config = dict(
    n_layer=9,
    d_model=256,
    n_head=4,
    n_kv_head=4,
    head_dim=64,
    d_mlp=1024,
    vocab_size=827,
    activation='squared_relu',
    norm='rmsnorm',
    norm_place='pre',
    norm_eps=1e-06,
    positions='rope',
    rope_base=1020.0,
    rope_fraction=0.5,
    qk_norm=True,
    attn_scale=0.191,
    bias='none',
    tie_embeddings=False,
    parallel_block=False,
    extras=['some layers without attention', 'paired heads', 'shifted keys', 'gated attention', 'a norm on each head', 'capped logits'],
    init='normal',
    init_std_qkv=0.0289,
    init_std_o=0.0,
    init_std_up=0.0289,
    init_std_down=0.0,
    optimizer='adamw',
    lr=0.00149,
    beta1=0.9,
    beta2=0.95,
    weight_decay=0.082,
    lr_head=0.00786,
    grad_clip=1.0,
    warmup_steps=213,
    schedule='wsd',
    decay_fraction=0.835,
    decay_shape='linear',
    final_lr_fraction=0.0,
    batch_tokens=[32768, 65536, 98304],
    seq_len=512,
    doc_mask=True,
    train_tokens=559600000,
    steps=8548,
    dataset='wikipedia_en',
)
Each number is 128 + 24 x the weight over the matrix's rms, rounded and kept within 0 to 255. Layers, rows and columns count from 0.

# layer 3 attention query, 256x256, rms 0.0993, rows 129-153, columns 64-127
[[127 126 122 129 151  99 154 106 145 133 165 153 134 122 147 106 127 138 136 116 129 140 111 108 106 120 131 113 119 120 118 119 147 137 103 106 148 145 100 120 132 130 108 143 130 119 128 128 128 138 111 107 131 116 125 130  86 132 127 124 115 120 116 134]
 [113 131  93 122 128 108 139 103 142 134 144 136 134 128 139 125 105 140 112 116 105 130 117 108 104 106 120  85 115 123 106 130 151 137 135 121 145 145 104 132 139 129 104 110 131 131 119 148 122 141 114 119 128 111 167 136  84 134 141 133 105 120 158 133]
 [146 129 115 137 132 114 135 107 138 125 143 159 128 106 135 122 131 135  99 124 122 120 107 130 130  94 121 124 127 122 115 124 139 112 130 136 134 123 138 106 133 123 123  94 117 125 141 130 115 118 108 129 131 126 142 115  76 118 151 145  98 120 111 127]
 [125 140 109 147 107 109 145 121 123 136 153 151 130 125 133 123 129 145 117 105 117 109 104 142 124 108 123  89 112 120 112 113 135 112 131 146 138 138 111 109 100 132 105 123 132 130 128 126 121 125  85 111 162  95 146 131  95  96 141 139  98 133 137 148]
 [128 134 121 137 134 124 132 110 138 123 129 156 135 156 134 126  98 119 106 126 135 131 105 130 117 144 124 125 120 142 125 118 138 141 144 112 121 130 147  94 138 138 117 112 144 111 141 135 140 139 107 118 125 113 141 120  92 122 131 148 115 113 118 136]
 [142 128 126 125 130 141 155 127 141 119 135 146 126 135 130 133 111 129 126 106 134 110 136 116 132 116 148 113 135 145 139 124 126 145 121 116 144  97 114 113 125 126 125 129 126 150 100 111 133 136 125 118 132 117 123 126 114 128 131 140 135 137 136 124]
 [135 127 130 128 146 102 146 114 134 121 135 146 137 122 144 119 117 106 147 133 124 126  93 121 135 162 123 150 140 134 123 107 134 103 116 154 127 123 115 129 147 123 127 132 138 123 106 110 118 135 126 114 133  97 163 123 108 160 125 133 131 155 120 136]
 [118 133 117 135 149 182 128 157 154 124 148 132 166 148 119 107 151 128 115 155 141 134 149 120 146 126 158 168 147 146 123 148 101 124  97 158 119 134 125 140 153 126 134 162 138 139 125 161 107 104 127 127 137 145 101  94 159 140 153 125 146 117 111 134]
 [143 147 125 138 146 118 121 125 127 114 122 113 129 108 147 108 141 134 137 143 127 137 151 121 132 151 121 159 143 130 120 127 147 122 113 140 145 136 117 146 140 115 128 139 132 120  95 127 145 128 138 136 120 104 153 130 142 148 113 141 122 129 108 107]
 [118 133 120 120 120 145 145 141 123 131 116 175 149 111 125 123 131 120 139 110 139 136  84 142 143 130 127 135  88 121 132 125 114 136 123 145 124 139 134 115 107 147 121 121 139 119 118 112 104 133 115 106 141 128 128 111 125 138 150 150 124 145 129 152]
 [127 176 104 123 114 149 139 163 107 150 121 106 107 116 118 116 166 131 125 117 112 144 120 129 121 133 140 129  93 147 110  95 114 122 116 120 127 119 126 112 116 160 127 145 113 105 143 134 129 114 130 114 138 108  79 118 136 117 129 140 140 122 129 127]
 [119 111 149 139 112 145  89 124 133 155 103 129 109 149 141 123 129 154 139 133 101 111 161 122 155 139 128 164 192  91 137 164 142 100 119 111 146 146 103 105 123 124 163  73 153 118  80 141 145 141 116 139 134 143 127 155  94 115 135 128 147 129 101 133]
 [127 115 146  90 118 162 133 126 120 107 112 148  97 123 125 131 162 122 139 100  86 121  91 100 102 153 131 124  86 114 148 104 114 126 116  86 130 170 124 117 142 158 151 126 107 126 155 152 127 147  61 122 118  63 120  88 151 150 156 150 132 154 127 151]
 [134 156 143 142 106 172 104 146 104 110 139 152 102 108 110 114 154 133 101 119  94 163 116 115 114 137 135 155 158 130 113 146 144 146 133 141 153 103  97  89 137 144 104 127 144 113 126 146 140 128 112 122 145 129 121 119 100 156 100 138 139  87 143 104]
 [118 116 143  89 105 121 129  70 164 123 155 137 168 142 102 158 126 108 118 130 129  96 130 135 144 147 135  86 116  95 157 153  98  95  99 138 100 102 145 111 116 106 144  85 139 189 175 135 102 113  98 112 129 131 126 121 120 122 140 159 145 111 113 154]
 [115 122 107 112 119 117 124 141 124 152 141 181 136 139 135 152 105 119 142 101 113 109 121 142 110 128 116  99 138 129 140 123 151 117 136 139 131 142 133 125 145 126 124 108 121 135  90 157 143 151 138 122 148 137 140 131 146 140 150 116 124 141 130 122]
 [136 135  90 103 101 106 144 131 140 150 161 127 125 142 145 126  98 128 123 106 112 125 127 119 110 143 115  80 120 126 137 126 152 142 118 129 134 142 122 121 143 117  98 116 137 115  99 119 133 138 138 110 143 125 158 157  99 119 146 146 149 124 118 163]
 [123 123 124 108 128 138 103 150 126 112 148 111 144 116 118 134 129 123 165 141 131 133 142 127 137 134 133 135 130 123 128 113 119 128 115 129 121 132 125 129 156 136 146 121 123 151 124 125 129 133 136 146 124 137 133 154 151 150 133 129 141 153 140 146]
 [107 132 114 120 110 113 151 114 139 130 163 120 139 124 147 120 109 144 131 117 105 142 145 122 108 107 114 110 116 135 111 113 157 144  92 133 128 139 106 128 148 134 114 131 134 138 138 130 133 147 152 118 138 126 144 104 119 110 139 120 135 116 136 128]
 [139 118 119 125 133 115 136 123 129 119 130 120 133 108 139 124 118 130 121 130 115 136 127 115 120 129 128 113 143 114 113 129 133 112 111 139 138 137 135 128 118 137 123 129 112 127 129 123 130 132 138 132 123 126 145 133 156 128 122 121 127 144 147 134]
 [115 127 140 121 115 136 125 153 127 120 137 154 138 148 114 127 106 104 148 133 126 110 143 146 146 118 128 116 128 163 125 115 120 122 154 137 131 125 111 115 132 132 129 138 137 129 118 120 133 148 114 134 129  91 122 124 131 131 146 139 138 122 146 146]
 [117 114 136 143 153 143 119 153 140 115 142 118 162 124 122 140 124 125 167 149 130 133 162 135 141 127 149 129 138 133 120 144 105 106 119 133 132 116 125 145 141 130 129 173 123 148 137 137 132 114 168 155 113 148  94 109 179 142 133 108 164 128 124 112]
 [127 116 144 118 154 134 156 140 127 102 128 126 135 137 150 120 108 119 139 131 131 126 125 135 129 143 134 103  90 155 122 132 125 130 123  98 120 120 133 131 130 153 125 152 153 125 117 115 132 145 103 112 149 117 132 145 110 121 148 153 123 150 127 127]
 [139 136 106 118 128 126 108 119 144 146 128 113 111 117  95 116 142 149 100 132 114 119 142  91 127 105 142 134 129 105 113 153 139 132 135 138 127 133 143 122 137 108 118 154 107 112 121 140 131 144 143 135  99 141 129 116 138 122 110 116 145 134 145  93]
 [143 152 101 108 110  87 150 127 104 121 142 150 133 124 124 103 120  97 110 124 156 166 101 119 122 102 123  72  99 159 122 126 120 114 115 137 113 119 129 108 144 156  87 130 111 124 160  86 142 122 110 108 158  80 121 129 136 105 122 122 114 127 109 127]]
# layer 3 attention key, 256x256, rms 0.098, rows 129-152, columns 64-127
[[138 125 159 132 150 132 169 131 120 122 117 133 133 136 137 119  81  90 158 132 128 144 114 142 131  93 142 115 125 158 138 152 163 144 145 108 124 114 121 144 121 140 142 131 132 173 129 100 122  94 141 118 136 137 138 135 126 156 151 123  93 124 115 144]
 [125  97 127 114 129 127 127 132 127 124 137  93 126 136 118 147  84 129 212 124 131 128  99 105 112 121 132 101 113 123 125 152 167 168 133  99 124 143 128 130  84 132 126 171  85 132 124 146 126 116 129 124 153 112 142 121  88  82 162 124 126 132 172 123]
 [145 105 111 146 182 135 113 151 157 152 128 137 144 143 119 138 123 129 148  96 142 159 115 122 121 127 164  84 138 113 150 173 172 170 103 137 125 169 163 155 124 134 144 136 126 110 142 106 109 109 107 142 169 113 182 118 127 107 156 149 127 155 173 128]
 [ 92 120 136 104 124 129 105 108  90 145 135 134 143 109 136 148 132 129 151 150 111 142 145 120 104 124 127 175 116 148 111 142 154 139 142 104 139 119 121  88  87 120 122 171 160 125 111 124 130 136 130 147 194 151 110 118  83 164  74 126 128  92 147 168]
 [107 134 128  94 159 133 103 161 154 144 134 110 134 101 147 132 114 147 171  81 107  65 139 141 115  96 152 134 119 104 123 105 187 142 139 142 142 133 183 101 138 169 124 149 111 103 190 140 126 126 103  82 132 122 156 109  94 137 133 166 132 142 135 120]
 [128 134 112 126 141 180 124 191 116  99  84 132 154 100 136  77 119 119 130 140 145 123 150 141 127 117  99 172 115 127 119 118  91 100 103 102 121  99  88  80 114  71 177 158 113 145  56  97 114 170 172 131 137 163 108 155 137 156  49  99 116  99 100 153]
 [150 114 128 118 164 125 151 146 109 132 138 126 108 156 136 105 137  81 105 128 148 112 131 111 115 168 119 122 131 174 118 141 166 120 121 101 137  88 135 120 175  81 158 102 142 124 104 101 134 127  95 158 166 127 129 127 109 145 101 120 119 131 107 135]
 [142 141  79 121 146 126 129 120 126 128 170 135 149 156 113 111 142 177 124 150 124 145 133 110 137 125 144 132 172 135 117 129  81 138 129 126 137 131 127 128  89 137 135 153 144 124  96 142 118 123 106 136 111 135 118 117 140 145 143 103 127 123 160 126]
 [184 169 171  84 127 110 134 115 111 133 104 101 143 192 130  99 178 169 128 156 105 139 183  66  77 143  83 123 136 198 152 135 152 166  89 116 133  66  89 137 105  64  89 131 136 108 117 135 123 147 138 153  99 126 165 138 101 109  96 179  89 120 147 105]
 [152 141  63 146 117 136 129 148 107 105 137 160 152 113 116 103 141 131 122 131 123 146 154 139 131  99 155 153 129 151  95 130  92 140 144 109 149  98 130  82 128 172 155 155 100 121 105 142 115 145 130 138 159 122  90 116 171 124 122 113 136 110 135 131]
 [ 92 127 101 151 141 153 105 124 181 112 179 133 158 150 118 118 125 152 144 134 139 163 107 146  74  78 173 123 146 101 196 128  67 131 115 148  71 135 145 117 110 159 173 163 105 171 166 119  96 115 150  91 102 107 115 125 120  93 154 171 162 157 128 122]
 [ 79 119 120 165 137 141 130 166 145 150 132 102 146 111 137 162 111  97 155  97 132 106 146 191 114 106 162 157 118 150 180 116 165 151  98 175 109 111  99 110 157 125 139 129 124 174 186 114 107 109 168 108 119 122 130 120 147 121 142 111 174 137 142 144]
 [146 135 111 126 138 132 139 179 112  94 162 124 144 115 122 111 103 133 135 154 113  97 122 127 127 119 101 121 154 163 138  93  96 142 152 108 137 116 111 146 107 116 128 167 129 126 114 142 122 131 121 120 115 161  76 114 107  94 140 133 124 139 114 105]
 [162 149 117 115 117 102 172 108  92 153 169 123 132 142 120 112 140 140 168 152  83 155 114  97 141 137  81 130 159 116 136 159 119 103 128 138  73 122 114 130  92  62 149 140 168  89 110 161 140 139  93 170 142 160 133 149 142 112  94 129 137 114 132 130]
 [152 130 158  85 146  98 150  97 141 178 155 202 127 154 123 151 154 104  71 125 130 123 159  70 182 208 121 129  91 150 140 139 157  95 110 115 163 137 115 144 178 125 162  39 125 127  85 148 127 117  96 139 103 127 125 107 115 115 178  94 105 163 159 106]
 [157 125 166 139 152 132 125 163 114 129 131 146 134 141 157 117 127 141 153 112 139 132 131 143 112 128  98 121 134 123 113 162  99 188 133 136 113  94 125 105  87 106 161 172 134 126  82 136 145 141 148 140 151 149  89 111 148 115 137 101 119 152  96 157]
 [137 120 127 116 125 102 114 122 134 151 141 131 113 156 126 162 129 139 161 105 123 160 147 103 132 139 126 107 141 101 133 138 145 152 131 127 130 155 119 121 107 130 119 148 131  96 125  95 125 117 148 128 157 124 144 128 117 108 148 117 124 156 165 155]
 [147  99  91 149 120 141  72 160  78 145 122  92 109 139  71 144 140 151 124 116  74 157 172 168 160 148  92 144 138 104 100 118 109 150 132 103 143 150 108 136 109 110 149 152 104 123  90 131 152 122 133 179 134 167  71 141 116 135 126 123 133 147 145 129]
 [137 115 128  76 102  92  98  97 130 145 103 139 147 116 104 161 115 110 166 148 126 113 100 157 111 135 136 124 140 130 136 127 131 139 105 118 147 134 130 117 128 135 123  87 154 115 180 164 119 145  93 128 169 102 163  96 110 170  73 186 118 150 166 116]
 [155 123 124 130 150  87 108 148  97 119 116 124 127 107 170 134 137 130 113 141  85 108 163 120 122 176 102  97 138 116  98  83 140 146 124  87 119 106 135 104 142 125  94 156 150 130 118  99 118 137 146 134 132 101 119 152 138 126 116 141 130 135 130 131]
 [108  97 114 123 135 158 120 135  98 109  81 148 133 129 127 146 149 123 141 173 126 144  99 106 137 123 117 142 137 186  90 145  92 103 162 103 102  65 127 108 117 148 115 132 140 124 128 165  98 116 102 141 157  93  70 105 147 158  69 116 119 118 118 147]
 [173 129  86 123 124 114  95 166 132 121 135 122 131 104 128 142 131 131 118 150  96 149 124 135 110 126 133 134 122 105 129 100  54 135 129 138 120  87 147 119  85 130 147 173 130 153 122 100 110 101 155 107 100 140  95 123 131 153 148 134 136 127 106 111]
 [177 160 137 128 144 164 149 109  76 108 100 128  96 131 135 130 133 144 131 128 139 184 182 128 116 183  87 104  92 146  75 160  41 144 172  75 123  93 122 155  80 109 139 148 151 144  96 159 120 122 116 169 159 159  57 132 177  91 132 110  81 128 106 140]
 [128 149 126  81 146  77  88 106 149 159 184 118 118  87 138 148 127 158 158 124 131 129 108  96  86 111 151 129 141 140 164 142 129 132 155 142  84 153 155 124 106 135 124 125 136 137 133 124 129 131 122 128 125 139 178 153 106 136 118 154 162 163 127 128]]